Weights of a small GPT-style language model, trained from scratch on English Wikipedia.
Size: width 192, MLP 448 SwiGLU, vocabulary 8192.
Architecture: RMSNorm before each block, rotary positions, no biases in attention or MLP, untied embeddings.
Training: a variant of Muon for these matrices, 141M tokens.
Each number is 500 + 50 x the weight over its row's rms, rounded and kept within 0 to 999. Layers, rows and columns count from 0. Numbers have three digits each. The size before them is the row's rms in percent of the matrix's.

# up: layer 8 MLP up, 448x192, rms 0.0685, rows 324-369, columns 0-95
# down: layer 8 MLP down (transposed), 448x192, rms 0.0693, rows 324-369, columns 0-95
# gate: layer 8 MLP gate, 448x192, rms 0.0701, rows 325-370, columns 0-95
up324 095:482476457418534476486515529620537535496444461445421483468506491527486530440497418558499468491514533524443485424411515491510470531531557459463500536450568543518536513344551539433411555440492538461471442517549520557533444395473494481443594538465478487550528552510511481565549462434544608557
down324 096:616477573485428507516575540472435496571539427476501488463501647519506568429451542499521488563429464512459503475462481560480496547581501474504485466508541517493499556490570467486500540569471566508424481470550417594378533522523423496523542527486571452528451471531515517541494477490563549458
gate325 096:581562517480442546509525451509501619594491438477508500505471422514463479464543527480443478546660508529389514475500524491543602523464498524487553615527488505505473435502541480415394477527457453470481487430476540448490495493542421594451527589512465472480546421422448441570457544433391459610
up325 101:523491436539533588483500504484533457480493493493556523474500457535492386493506539542467426379493527488468427424476521564531504523519518522513426509474559466621431422457607528487540536457565468528477549434545503417412457549508504528488443539515432467573502482549558502494486504474557421498
down325 098:537464505480493514486514458491508544449510483433465426564531493444506451542614546449404504371415499570424512525425492470526447544548475445461479498448506455557494432562564493540527494454580643474453466597497520418453560516389449512479482512374434545553540573495598591537535460502622498488
gate326 099:512463530434532478428493410575576580524497544482497524551488489413500499484514537449517435441410446453467426400550543495487550600503469507558572434536490511549447463571399439609471509527416504530586502470549543619531495545496529521452425432524489545620479475521461554556531496511569479565
up326 097:474511584477469455509474563648483430535551430495552499516489501449498538449497563543534468423504482542520474409491337569516513426566569543433666419454490481519423481494490479449503489396498493544446422516554492511492479479464517501570512470529531618450450503587491396517528467520534502510
down326 098:523504565516508492480451470514481552505527516489487423461467566446525492467464443428559479462415471585440595487569485523489465459601556442430610533563470559517567501492431523467545457539508504442536464464526492552427432537451559520507462590557535541468522429489465464535636489483580532478
gate327 099:510428401548588418488544549514571507565573566521581501482535535508475496574447482505547534513403603516525477501507468495466520546456490475483495588490486459454567528453524453418496442466546442472459556550602504519481592485478500541579500489486483474460589553424631467526517437451504467494
up327 103:473468505577562437477580507491551533480484484504548480499459466490480528624544519472544611498505568610491505445577495500469535630472436562542568504513515436590487447504438511403496449529541473527454552523507475435599489496523469479498569476479493573523555463436604489414550431470460541456
down327 102:467574547525455535633558470486478443451490543477497448567474489491431438526477573550555532436505445553477600442537515479525485535405515511411509464580502503635502538474412519459506543418490503527465482462492367434463419502530499394504589434503543512510449464472493526476637483467503517384
gate328 101:518523458628468547446438513548468411481555497477530480404581587542584564458523525545512392421495554444458500490422567566490416504380473501477428492479577423432509557479530476483509485424445502521550588479512538531486394502472520552499495560479514387426409454534458419458461530526457501480
up328 102:609524571495440429452492533593510489448486556526454496467583551481460553498549489498489531507498581454453523463508500405517492463412557515504520420467461498495448567461480535486555551508579473394555498560587560461563562466499504482510524583520527455518481561492535432462471479430452467547
down328 100:482453489572506486499478516543521391500466443476494567414549476487471494491572537403499536541526465517541549579458509458452490505442413505528464438529500555438547399519461546497493548532550609466353534446495491414492472442493476478491524415460466443520500394499510496498525569433396536422
gate329 095:485456420527599457470544531470507519539481578536506524467500543432452486464468583514510456463489564379570601473499495437472509509499437433540475453498510409614517494536534558438577438441602457502521430488462461553448371610541492535426584491547548469540433582546560507453526486555452451465
up329 102:497466545559575508535556364496501534522443489552376590492540471489502526437541473514548483495478509417453533481482519482443415556485532503493471588476438432451512443616561551496561466521578530498472567549433465620586493466536428513517425484412490457547541522428465559501496517544482388534
down329 103:473460497563518507546426408555502490571468449610457496495511462575474598476546395502508449554439497497502521450458470413437464539487485468510578562467493515458533543569550488455620467514509510467542493533451483566516534613527474554528436523471505475540589421408389534465526512513438467383
gate330 103:496516511492493518468548525500470494481410407534482488462532518561583479420496522371511497459534518536589388479453484593539451511431504487546412478407516576524467476478553565555475593517534488457490432451469416430518562527533520621431453506439550424497504495607503538566522470501466465565
up330 098:466463544585461583462516466463475531633515425573502472439566518430556487458432558583484479532610535522541435530440424525457455478529425470528532478550629473495408602517454495482541487481477463530456564510519482574521566456579466542504461498501556580462520512454522461480514547512579550458
down330 096:436482526472524521448511462489519429559536416545438495462574502549455493481530475486474566565547522440466502523457590505676582486623441491489503469517374502583458531526532540516482515421443518505587493481499539482433513457450440545455559464538476473514395493515462446460474513460527563480
gate331 103:526426513448554605434483537541387515555506558536617489476486500407497575591590465560565559493376462530477474612520444418507508497586469495538509539516536480470571502458452554524431522550398459536453484548483427450589506544542489452521532452462542567556455531458473377468481498454538512449
up331 101:573545431490464504486518609507393467559355533509455419551518511506560533465447480617454526573457449480483427463434476461463552587510501498509527431536495521503524412561558533550582501470575481549526543517424545559523469493468466494414482544544462497503454553499473518440512558533493497555
down331 097:508444552482539491472521539522507474458447598458517412583417543459424560486471436523570464419459474503433477461608459490466547621517611490545556520469577481472542627495436543462514500422537420496443592578532418472460501516495482464514462472533479538488563533509527498501479482479544552498
gate332 101:531483460532462473558518548503455543483441508449482553573476487516467575387485431423498434425423533501470466556489580499498489432433479536589462442401530478520378554449505459449551574491461474455569423550508549519478560534539456436498473553389496470430564500500446459523470534526539450499
up332 098:484482390535517506474468463548444511571544476519457583600486466513467526474526472517454513460475473531469439456468426475547498601455549535342491493527523599520474431392440560591559511585501530480521458507432420554513601519430504489442483466466453565479452513483410446484539469597471492520
down332 099:460522435555502546612519476471530489439512525518534488483455556493511481481525492464434557499471464478469649427538538461493535432561476574494541450513425582412373565547527426434522452560472544543416561464510563535519407492528474430447474452367439509483506524454570453516534474485593510453
gate333 093:464561540621491546481482514458538485476511509506503410473470498458405509450477543517513549476528577495422576500440476424496536508558408467479561489547465458523534495524560467548459474530461560506455546501435520527438462409521454499412542525530487550479421437461513558413494422496494527489
up333 102:406418406452480521490562507505443529498514483602590467450605490533491512509530484545414501520501510484519608527408448526447482527442570495500520560649476529456472378522541472426540477477507517449500537549491448431423481495461447452514529466463439514417515583543534534565472578494554457437
down333 102:407446497540450471556612467500516575439534497446546597460559439431530569490445479529522426478578476560494518472490506556539526525521515473541515480471526539488530527398581449455550487498530458466576467515506465490487508476495541570510382493435457585538488518541490470554513470498541445486
gate334 100:495518486551359570529482491606528505435466509446544507572534525541450515437499485599612457542540502544432410472546517448539526547499444411507432489546512488633531441460506473468491557533541484572430481477491461375458509552498554496484435501509493515514524490492470456568424469487512460510
up334 110:436566519508591463436410407434531493428551492469486546485517546464504465489490510536416462510419472549441596524499499496507541481397540514478565582512466465353573620520502517436520541582424472549531539414594507498543548547468502471419549494475394602439482415531480534499502525517459447511
down334 106:511499427503489504467480492483567443429541518477500584573495508551517499460557501482485427524451493594452567464397508531534471549444495581483509538441410382498583520494480454483460502541580513462532496391585467508509529518417476450445523544407392538504470467481530398449437471481464497447
gate335 104:527440493493537580471550454490497576433572489444455546534576457570522556421559553518342484498524481489483444530499504514563452468453515479502382593487545475476516526514501534503509468519498525430556508489445571430518440579483475511484547483491537475439432496417428588564503502453421452522
up335 104:530512513447527521381435542554518434465439551529529428506519500499514462531462572484547591562473499457503475450466501492576521471476467532425511488504403484457510472408522508476610501524388500417397514523478546526552418460604516487484482475434467434540419500503508436483449547530477527541
down335 107:522406465468551511474416577548501494506492493480504492454493497446467483605450586467497445467518492466468483556502540544516574518520531447372516538612447602486472527530546492552522481445473504448475535554510488539595445465470545455471484525440497468554490542518523485474436459480538603510
gate336 101:484532432481511482474498519488499450507487542535403576488539475532451541432476581574612574465399493541463527476523430492553462445506537418502363413526512494477513468425532518477554530563454558465491500410489578402523551524409433495495505424445548573488440511508584463514524597490492593518
up336 097:485515482475540433500414621531517493492410494539565521543502528486499565511533464517471461513502566408598494526477535516516534503490523443564457466454440521427426538452615449543541412479478515629509440490537564503510410571496533552437417499495491513453436557460469473560542480535477426539
down336 097:433506594471466470521545482494466487404633497569434551604453503454491445457566532464474441535506395534468551582406541523530487424523509441493558447526485488434528510482606503530516503502544450456400510479491413388500540556576514449441521423586517550532519473436466463479560368464471383523
gate337 101:451506567500525446494488603486442488542510498352449485531590538572573538514507536535538435503458405556421493492451477475529501503543503458428467463542370503553519510474455521522491551516504589421399414544492496545482574459567427430561392546493533518495538486430449547451489441508538541507
up337 105:503566519605483495497464486540494498564421542520422481474466469481530483490464480529528441518598554524515457478542493501425532458456434549574494450409560341427501551502531461492577482568470519549440509468453570475536459489531491407588499472434476474558488542486478609425495558543472393492
down337 106:526546514491518475514450467506480470523499517489510443472455464560467602465426523459471580444554551520458455420488515504477482497542447527537455547484485347459532509477457483491482452507452568470479519461422522487440485417454493479535468534497422481438473490470429551441503470539476507481
gate338 103:440393409544463478524446532542457465429560472496403477492466427497505470465519484437438483567633517480563575445509566509494543555507385459506486534468448556548539531505425551537424416469460508478405443512468493590585561488580456584494551470527447599532464508460539576559465471523490498478
up338 095:513457461491585537543490489508502494489614479427590447524504507481477506457479491533545420474611515453448544529534412454460427543618489487564553564444416480566519473483523514502494483529479515492557430555451557551469446449519452506555444496487575479438469533545475468549587493495509473469
down338 100:543406535465468483438545489551521531426559524541446503488466541431462451474464462491533483502575523483546517504545491505450403452461586467417488452432473529491541549508592536466497434515454421496459554534411559462543453450478458583502498514426459501527542431447603486569559508501446506401
gate339 104:484484393536500572415431412465547530469488518438419575516501529616552467508482515436502514510446472485458535510590491527463558461547493452551450498437524458475537501502504557526485499432503491585495519558555613474507481550484447431516431402538480557521491572558482555506492458597507531473
up339 105:487436489468454478425453486498591528477513586566445444522456464467502551496472477399486527551530479442532469417466460399448506436498557411439420453445537454516472480450563498546468496492407402502509540504550563547487530587536477488547564546445505445438514400411458557510514496557515510470
down339 104:510530529491457520491530576463459527499497485507451594476506476486415580456459474470453475470551505414474428438428535588545546527532442503517390397671546578420468528540515421408518460508608485521431548491484465512510487480479507371416536453520563437420507514446437568371520471516479542529
gate340 102:472442507467418479455534516382534524512514451506491473410548527502469559456474494509505547531442526584436505519531408465455457517554434534511549499525480449430481507471547501511560468553553492551527423508459555526562522574531443486435432534548567498487591506452509490491533507477435580484
up340 101:566473519432507568433531548487433522510451540447502601529552529488460523576455492417397543460397526483503443449448526580498491448532510462441489474477472494583541520560518435517540434486480506462540491529465493511486570577551486464533563491449546498647567539563476431514531456403620475494
down340 101:487541565503565579465521423509485561456463455504444525479511428537512400532512429444570488498428482473477553552456547560528557502470489408507504478529555582503577439420484412508530488431492522488510535474524586465473513505533589483559539524390532432583410564546536444567514563461522469519
gate341 102:489469458479438413499436535504520591468432538557410572465358502413559556497532499526513499524547471468487433533549587548486561558460446500508420441495595467488486519500522511552522502513469511509512522442535568483478438448553525516520571477458617487552448551477541526630433507466488475477
up341 096:462438436578519509377538533598492463478493410525517520478485471446405474484513571461536467626489478522494479516488468441535522524475405521498567505608464562489519563428498411441582491490443514533495456422514425400607502520491548566450479564466504451548544505486469465517486453511435466522
down341 097:515506536472444448400481520442538491466416532548559572555374495452472496532578450480517440477474539523500395544517549555490563525435525601413496536505456547435496466489482503521495499528423470414462560427521496444463455501501455483551568519487490493429464420419432531539497468424513510470
gate342 102:614409416607497517506509592521429436555554567444506484481526516438517471494520456463547473470447445570498538579403531482515541462503458525519602601515474501581507505432478550478489463482585511518506576466466508569413529550444621542418589441503444535557496514520601484474538520539445545501
up342 106:487554545465395458530563505568581562614522576536456514425498477530570518478536463526422476531529474639539447478501480606509553512455498464542486493469493547544536451509498554450501550540532471532488351610462478460611522435547435507581498531514537538435499496466445497460577518445609474588
down342 106:445454489534490521503498500456543486530441625381510461557483455496485428520479508489440455441449560558458450545395565555527514437543390558422576479612516524617535438560442568492540524505485538469462461614487490537466508529583471488486574521502531473470493527547423579427548410549612493413
gate343 103:478448525548546491486476512459467489446539529486473453434521440484381473603476484520522480561533506502505468591431523546433487521499564480523516602467494434448600542470392548541507538469475444467515521522495575506433447491334514458531469423450568505523525499480515493496485483608386426394
up343 100:557533454438478549451503508472548452430471468575471470456525558560504549463563525505441441556486417398469524512536518437562509502488451548490365426529446578455391593515561489483462459566519446463466452424553505472568515521606544587540468541448477523531460523499457504474566490578442483547
down343 100:511591508449446477446480513432515511515616537528440555559490488472542581525404473453570438516523515464412576526379580579424539509538399480495418512556537506481513571547593543517436490606487443471524491538522480476558419594488534463517533483447488499481423500438542440515533573479372449537
gate344 097:560477427453461473596469592484442418545587485470578466450524564516498577480446450453480448469593427524515475452528574494488447477458538519583542558503557509506489584461512534530425483561595524506489441454567493536442488557543558520540479513577519518486596519482558464524422555397487488519
up344 095:476436510509464597455466479460555510557598417553547537523573538433414414542488416530563508406499522557509565423434524613475580549453538528377517518545516538460442455467454473535509479502527487534541404479565469494378539513521578504522482526592563478451520563429585464449426467444468502469
down344 097:514627480451530418480545550460471557453565565500435467620515409468500410500532557542503451468486458397479446556569523440504445444490538514430517511447463449451535517567535536465524503430514472511489560474570482495547518547561546521567526551577445515489522465465479501468518426503542489604
gate345 096:512562423608398482549563633460411440468452458458565574490497541495490418511499499590521480473404513536560518497583534528543422416518493527560526568566500393526495482464514479464455527523526512468431530478549526529515486429498428447457457448516424469495512539531505497552465414557565475417
up345 095:582524532492559483565459460468480387497499534466550447510606521488505425451519597498506524446464501463486580527524563408466572434515500458540518483542534404542453459450500539473466483459466446539477494536522432551482578571486595425515531421566469435448431578483463461491456498538517464502
down345 096:386405503495454520428479493558472479507487593611529423513539494547482525472581572512463559494486492503570525444453509560411419532510507445490488591540455501600443573498581428449433445512607506518480463421496495494548428518481460496515517468527477455537505481498461475525612568490372668493
gate346 096:513487509443467546429551566611481520425431528451428580376523574498519437627446514525526460565488458395438510527515567491403428513437573526599511483546517508419468429442516513568482581418475534609553571458493555532517508534520489516513429589484491455531484498551601567465419490517530537465
up346 098:546489549463468436480550485479474508541482534508452573574471547534485466522549529525454563468497496534439516491458452554529420517519490398543514525560515525539516550542473418426533540490470486426433565533432499505436464542450465533526500471419490546458582486532556379440521363503504550435
down346 098:565435425579599536484476428465487520595436527531488369496600551499496488485588499459521521492470494437498490520512438559479500551471481459479554432438495454531510513586554436433507448480537498471407501439424510571423532584523453540523505499551461575518484438478555523478482495492557520417
gate347 096:368465479537495482513469541569425452438487514502507501496410549498509469488496467490541488488524541545510443519449477471414491546449511486447499512590542506575486531499523527500468636461636469393483577454565472412406439465453467577526447456551584457516478440545516436494555552584547510559
up347 094:444436502587512532345575539499568516555534449500551496448512445478508572488584491587409380513501434507478427454594427469374429504393571555466479554511452548393552565481463537583428507487537484414523416492429473506511510522466519596491504550488599511433453488577436547449435564565507526470
down347 093:523493559470500425383488567511505453453501483406542449459476559470467485531557536490545542575541409510433490564421472481427527488612537603492462547432431479522462431466521492506495491500400506504456555521513536477468430469572448464525555482568432505497597453546602442535471555536439519487
gate348 099:437519338477513480484550487575482448466452535495556453508534549439516462435438462472546490491477442507549430510491490518494503406536423474474574440506639490468446425447480544538460542577472560512468446598536489567431447496514507516528465402546403535499551455500469547507468467488569539474
up348 104:499458440514462450568491439372570555534531626510509508454433397545534477575551534497483446542503538601510600544430510495534557560452456506525593459519493514499466504436507551462420530579479514518461433567585510566475548417393512541367505554522538505451468508461518492439620438441463458520
down348 105:457586507402406532528528576489469479495404452486595533483455496503430513486526450477511498588524475472496469511561500543593576516505463559524578517500438486506478477518457501547518444434457543506595481559494510632431447487550494446551443467563489505582501530523421589470436463477486554483
gate349 101:425452516425476448461508601542501528509515606455559506536554401506510441522513537543555554459475430531449547573426475471470581516538492461525515476491495370616549468440507562446439579432536450550536537515488488444455534464513542566463540478499450547541548560564547580566436455591466578475
up349 102:470499483479462510470449510437508446568507498448481572457555567510552427518506503525525439495529557473604466416570486545489516490533509486547543536498558614530463581505456408548530456477520577449611538476567564553416462539507508470521464487540522480483589431538466461537525482378537483473
down349 100:429453486530458611366452484394458464495547431477484463450475528509560413507547540520584569526462512448430459506499523533538482474589475534493539525482511558437443500531445483568509528552467632419455578407509564554454533530459454491573490556519522436490512441484376424472430498441528567457
gate350 100:395461535510492474533487495443561509447422487581574542464537459500511461409465498437590495503547515483529536497575583598447436466537545524533451466462417424640557453538493477454452463504489391434542494481503549493485422528584498587541527502498616573473540452432463546501495547500491539511
up350 091:533390461490476555420540462463530489464486466492470620531551607520495480521481481484613423468513471505538517471530497476584506569513529449495597453468489456447464459514498565433524507452494541541502528487604554532504529488525493526582560445441485424461622469587460479624462576488414491612
down350 093:526544438441537528650487508503514534574432508562460557379503506486488464497503439555489513395443492453443458527517565498465508506501480480491542543509458415490512435509513489412457532515448525550459521539534587576546488509536498503416553439464453506497549499439551550434493433518501440453
gate351 099:578482466434446455492514551613510596519465491546472514502474481365419506472389525531615482590537463526410483480579505446498537517524561379477562441463429509521484550543534454442482542474482541529539451559495536527461601478572503558575522496489511472462490477551511495502515486505493466472
up351 097:546496595523565497498473531572536583481503510451418486454472547503526479404470546516593498484542445449480489578552602529479491583504557547421502439539428576437543413555481437483523496493510357519552436493411518482488549525518549539460394567528510506489442546427449509445491509406484591469
down351 098:440516633498494494497542525538477493413516531416514462483553539478596558465522470512422533509498486420458496585458441539554474487465484505490489598514515503474508430460440455498472481556560489543355499488452507526502473431416577454527347534512489446498532441411467480509476509537405480555
gate352 091:459567509445435410406476412500607554486564467624529482597470563484483488524587435544449511565491590515437460504411464474500513534511505472527593539600502453482447482531561587449474512466522546529397484551543632522557539463533521490500486481415537535548517507610528541509451510489532470535
up352 094:461481466457518537453458458406477522478481460512514414504497544546521525502536468500391579447502471434540514410549542444559519531438490558546529542509574487559524517467424391397494498596404479509505560462402548535478453527532453527543469500501500525513428453465494542418484472506551449547
down352 094:432525499525545549512521461431570522446415513539470549358412534525458473534594526466463599458512484564494539475449500383523530590405495637496478549551593559584578487498529545474508453519578514534495474463495485526535515538440530472454451425473514469486580512494499543503515474512544425467
gate353 100:547547431571495553557479550517503509423468502508455540517446458447519557508493475482598460546623459538474509569588451489463609617593480642503523504551426431577526479478605420484522530460466527485524508571489475659480569486480527535553443547452483576513484609492439567457630479568455546534
up353 102:473552507505372451506505545393472465449546468441452488412418507430479498369510490590494454526554478505510526529583562565476463487480521539504509478499517514527509443434483541533450479472542470417369474540483579496522487462464487442448538515577510581551503594414463443447632506497514460449
down353 101:530448518523434507494494580500447481445509510437479574498475569464433519520373454506505461520544565486475470478482445523421525549446544461508440371483488499458528533499407505405457487538492488400485612485520587482537480437417536558545558517555508532490496540395469502592464468434519464484
gate354 097:488477437585527423527495526578537459446466434515580504467489539514551493483448516422532515509453597554557419599445503554530572478581547429455513429512487483483471479509418453452491414510462528540523549407455537529512537349448514546436416525554536623566509497462512477557540559532637543533
up354 091:501486512546571439545495558490526524443550430388521466494521402536499413526507604491478527558459478496584577562489466498461529517500519507466489495515395512519543488496509400464428381516423587536507533487477497517461496421483440488553504528553529536467444513492533551623570574585577504453
down354 095:549416490467560483537512571549464550527498432470480588502522512470471580464502482437469526578592472505529501497547542465493386458441513494547511570504484477472548475445521546411456317496538486459448456552471541539540503523414559572472506408513576547594484577573528453489482530553532525505
gate355 103:535492427521490528474411517544469532478479558379557539536537559393530456522449530453524463489509524528499426521516485571626546597574509542545485542432533517460529466487486547509402499363561528573530438496475456518511589502454475532535435511511492451599545526512524449514514538509564542480
up355 101:469582542495534518465504430489482512598487521502560524468430567508470464467512362452489569480502579554483610419583552563553476579472458496510472566507494455572496528520473493588548437486444470570506558497471499517434459431424426481493486511539513492385425532392536505470475459575487521459
down355 100:518474400539567530408474526491475494476502542467499486493507562516443366448535519589494588472457530553482485443521460641525587508527421524423487599454462352639543533492513490550479471570495445453497503492439450496508480509403469459524587476482516536536459608450568490513404469550550464519
gate356 107:563500492430502408461477561511427518564468483531555360475496551525492504535527567491520624600494472416534465554561486538544433528489507534542569524485496443523500513549580621473518465577465423484402455566406454556558487539460490546465491582552562522395566422562472444498472567461547514457
up356 103:474485609416498562404463491462523514550503426538552491504474451497536416594417599410460529540511558512490474489560503579396458458581546418430551520443614446565530572469518503535463531549565545518454496561442505469461470614554516518537490452581475423486544474445400480460471492451479434475
down356 101:498542526455550535439519535494532457543536487462523552511544474457383447630491474441478561518444519501583476498557549486535457477465429425499499564468450421491574466520572379493520491434567457450549475545459521553592469605541615481519531468564477524557428489579477559527472512481536497524
gate357 104:568449452567487494478417519605555552550512399482496502466534532507498493533552521481447547591498514514553533577480537505488559426432427475506461454535435584530484553499532462480561524490502486467470488547517472572501541536508537464446641527556473568497515461491549389551547526395495563531
up357 101:519544486474406478420571464515484482519549502533522510540485529547456518499572428572613514438478520523537493503547387479577499531512474613469580577505471513526516483596453463541462512490517569441621547562525519503469535408481476443530487491456514517476420468547513473468473440579439518562
down357 101:444488517554466405498546464420529442481506524518510504472449534514555471432518414554556490417490553519578625529472541520506499490442537498540497505488466586463503625489485512467501539445531461556563538557544413469457403463479506490624593517533545521504404556541451575472607514579440496450
gate358 096:462454468550456490518465582538484485561520395353529484489560462489568489545448470599485516565467578483513475566427540513530524462446428574438456465508547421462533505532531545527660428528432572528470448543527460488530567593475529484580421542517484510499416578536438541481424446539455560527
up358 100:430578479470539491516549451551496452516487553507460495496351479473587450566499447457550553437519522494655505496540533566598570512563359542479498504481525540515437474504516517541624444553425524486512462502452506546481521550451486509477499534485565451497477506463466527463497472457452534413
down358 102:494517414500529429420435564480506526418498503563443406553552439584550563505544482552481475531464495547489466460391513457446483480475493460496505471392550478524573503528566544535426501430529502541538604449484443582535581540493420408515613424534562556505538528489468505489513544455390581469
gate359 103:475448525580517428546493516490578483599459467477516511436548531556616542456518619462520455458533619492538483407635494464463430426546524478432488490459469529425525529437524511458441562509597534479485447508416502564503495483460450475405483455461473595493577460424430500589452457504516501495
up359 100:520461471510573494503542544522469409462465499444445461522451484477541569481529480457425566563465446587509490482527524501426549480503497459588458475502556546435437505643587475529568567504432450544495563427489625436495461463498563413408523432534420487547405491438585489493533497452469570495
down359 098:520560540471560548480324558510512512505497540517457437563552486485453518528516562530464431504522496550482492515567553460561476455525493483615560558493473433531505479528470489556535444504561453584608455493469500541537517428504525585477455453519543508492504565493467593578421521497562536472
gate360 104:439391452544434372421477565607481433516500497442457498495497533552504480543521440510475483502496534518481472538493514583518521590477493436465531518439472489405515543513550534473353540567517551541441500523484508420452503572496521511553508641505475510496534436504503462500516546417488504573
up360 095:497487520598540481386544533480501433429434529481445450451408502540514485487520564421516524564522506532444448441433493423471468479605369443498524589575477527407556522382457515455456515467437398478427546447489474544498498462542501531551496520504584543556554543479413486530559488485515523498
down360 098:491515547616566476512469498572521494478486497438555510472581487531552458497432531476427533576474556607504567573463559504528522540489501497561526487504470476571486526567492479474582554528497504456635503576516452558466517504503478503530541561494517477570472411499450396473498527491481546468
gate361 093:454519453546491460481466542491537397474456612524402500441526503482540502510446496518515439511502505475481461400449494511402438535547513547465506568450454437459508504493510418549546462519445479525496490556434532573426525430544573503442444501505600448453510548457502553501528596419441555501
up361 093:443544471610555459553472511428506517482543506553503608535437556526487571492477361498526537411563591454514556516445567441483498524498497453451536485433425465470560614475473502525488489451466464469470397480420547462495549583448510568538476481494517491545570526498573495457455455516582498446
down361 096:512484492436530437504540499479454490513489500539486559429414621479520549460517526454517524459462439519551510474464557443472556473505456499484484500549496549484567605438564486421579509449503539470547609571545479447458583481588482530490474525537441459470529442480592496598536477439446474471
gate362 096:547480536438452418499523522486414378458547497555409603546432495577517491464522445483545469494456512590473558481535498494520505487526508530583465434476455559505399474435480530482431483419558468554554406435601509507559484423479481484488486477533479543604566620444468576522498499396487548529
up362 100:571428516527503527527513489348492460472483372533429536519499420434459532464470525482531558569495542583471339508429544512492495485503471577447451532566481476488508499397462480542541466526598455523534462468572517427452541408490521461464506460491400567475456545487582487512528529467495464440
down362 097:488469534474562607498449515482477550511521513438543570552475548448497577501506513520583618471440489514582424443418406547488562482458476498467516452536507527464526463492557538532530455562429450475572493558441468558480495491534545540483570502428415514476505405510563525529505487514491466475
gate363 096:525517558524486455464464442445457500509446504637475437529497480535446488519538496571468489478450406446510484591503438454539571452569472497420518552496500445459508505512472625515500464444513519546515513529526476525449458547522459496524418488468377428449597550561466469503552554535536457394
up363 101:495504509510572503376546505487462413505541382521519543434501462398563485499501519604465583370509474497534484453449522491461523474483519481513546464473478490449551538514511550539461616500485523575471482499504489383594604476514427454420401489504557541438502524552476487478462529576407611522
down363 095:377496562452580464488435560463515502521531474509529454509453480530577487474521457542521500544519481540475452539505530490478451499552437469478466523486488545508523397462583440496466517443515493434381539579597525523605480478574534403640524426508523517450438525564528500504544538442511553504
gate364 101:526485518440484385569484428520544482506582498489424514453445507436579429475598513500475484529422410546507438545595588477517481519450450442505595453475541527590594533420428562576560512466599461513478453528484453507591473487522452485478426511609512492543471469585538420460457513393489436567
up364 102:500480570549453485469485428548538480505503512452409471466589598505430503467512620508594476444510485505443530518557425385521519567536529551514471481488519457579508447531571525433551490459550438454536500599483431434500423574479405414534572587546543461480472502460469481534549495441480446484
down364 103:451537460470453433500447445537420563452486549432488531491467519501500523556489476503440538519641479551485516448423507496518412447477394547498530555446453579588543507465584537606511508509544440546536440482468429443531551577533459423482439525581469549483548469495661414534418489553574526495
gate365 091:458524503463463413527437476451528519512498467517526611546469481455573428431485570512523473467493532526526458540382515345474599422472503484498520418521440473491551456531538538492494540436493482524503508492396482546424471517480537470448468518466585538493502405524478490480408551455437434455
up365 097:479517526491370482551474471484429475466421519542463477521558554466480559509505488541461503461481488538536504461523421516550493530437578420438511427525507508410534531477524501556548471478420568545464561460544412502537485488479491487410458478544494530607474455468456431539456530450508469547
down365 099:452494521388540481478563481486444557534541489513520501575506474480500572413495563523533407542496465486583471585457539477548457501505478531500559556521401507428561472436506506442540492450500544562585554552408456523535521448465489576531546535526568475469457497610477480509472524495517507442
gate366 104:513533510583457517471491460533504553521505475457354503586533438501528561528495496532441496528553476496488478474492495577471444550548448528636366464615508535458505483470580427517427571562384543552531564561481435509570563521493527489546488542405550530576552529443464470492570548471466567458
up366 099:522468490548509496540448518436491443477459525409456566530572406485433502594607524450433585472463506451494607461472551490404475519509506500502464451474443493519520538486531442539418480522526467417514519503458512488481464516479421462528481458495528470505581506524502537577487465564549610427
down366 106:552550492528537462406459409505446563636531473503486438573567410559512527562422532563521550585513475481482456489539525527449484454539369565582467519582526431536507474472538474440484500519461544640651471490549483450488526539468536534497558560422466564575437490524474492409459548479518529546
gate367 100:471394455515519577524496514552526620478428444453455502402416555478521539487569529458568420446577484518481519498465497599582600568544541459489513488459516549527553537386516539510387504499497498506504492462529397398450518478530459549490553500537512447494558542478508380475451476558514505482
up367 098:522521420421448541546560463472477564573486472541459467513432550413591617488529570544466488489524590546498456543503498469466516465512455459480531502469531544496454401535555509401439509478473459475442460568531501511496515485546446369575603469528497472437530481449508549540523464472459517489
down367 097:440437503501550425600506479500532478506459496452468428484413533489472438530547461399525426570520484531552521529574534506491486466536509566587450485456529531417566480446521584506404532534501536517582515387574425390549455529503444422474465471575466415369384536550500527554470590517510416463
gate368 102:479604497526488615584444587392494519439517423443624577535468517571559494556482484469494463519550509525447534463559450540553482500536529535495600523519474464572482467554461470448429471532440531536464453514441523457440502501507398545569512529512584556467550521462527470532495579456587589582
up368 100:481521540466440512455456466497475462506560478367535516423529530440448487450486508490514544603539507476486536484515536528517510486462536511466509510563483510474594486441541553450452581514584460505488498464497532530574545411544529503442488503501619458448519521541466433455438493484490525490
down368 104:454571510452524501536446403493533502506611478490488489422627539545463428484536482485449418515542565567525558478534503519558504537541448537548467467462454472412503469505462521429543530476494447504416455501462519410520502499443397454434497555556549480556477509441525582548474470553496424519
gate369 108:435513447503529409425452460599490458565521468448477519523439517501481442524450463485606463474502473536477543441636470571465522509462521522418596491486554462499569478579465445469442583503437490431484510471424537527506480500445496415431530463466593597472475433447582465592537528518482435412
up369 109:472513470572561478566507564441552532456495480524517515468515464498524417549575460545553489500483546497496583438498504500462452481496490524535520436449606477508618522572497523506548614534461548519392521464505468413535569514583468439415523370463493517496576561480515505458484549537439492407
down369 108:556505496488478537531521540436444440493504471557508469526481510481528457489537400575463477392492538514504517521541443489415421513504474467547475395528610454496518610534527572557466485473501509443497490466527517488493554439551478494466469531423541356517546424591620486409533507588448496501
gate370 096:453473453597423451531455507470548489469418486469458533553493478488630490469513545510544543551516545591541474555478463440496501502413525544561486470462538557506457521466472438543517493527447533480412484502486573521516530414523422510563520498495522488488366489600532484392572518553516425537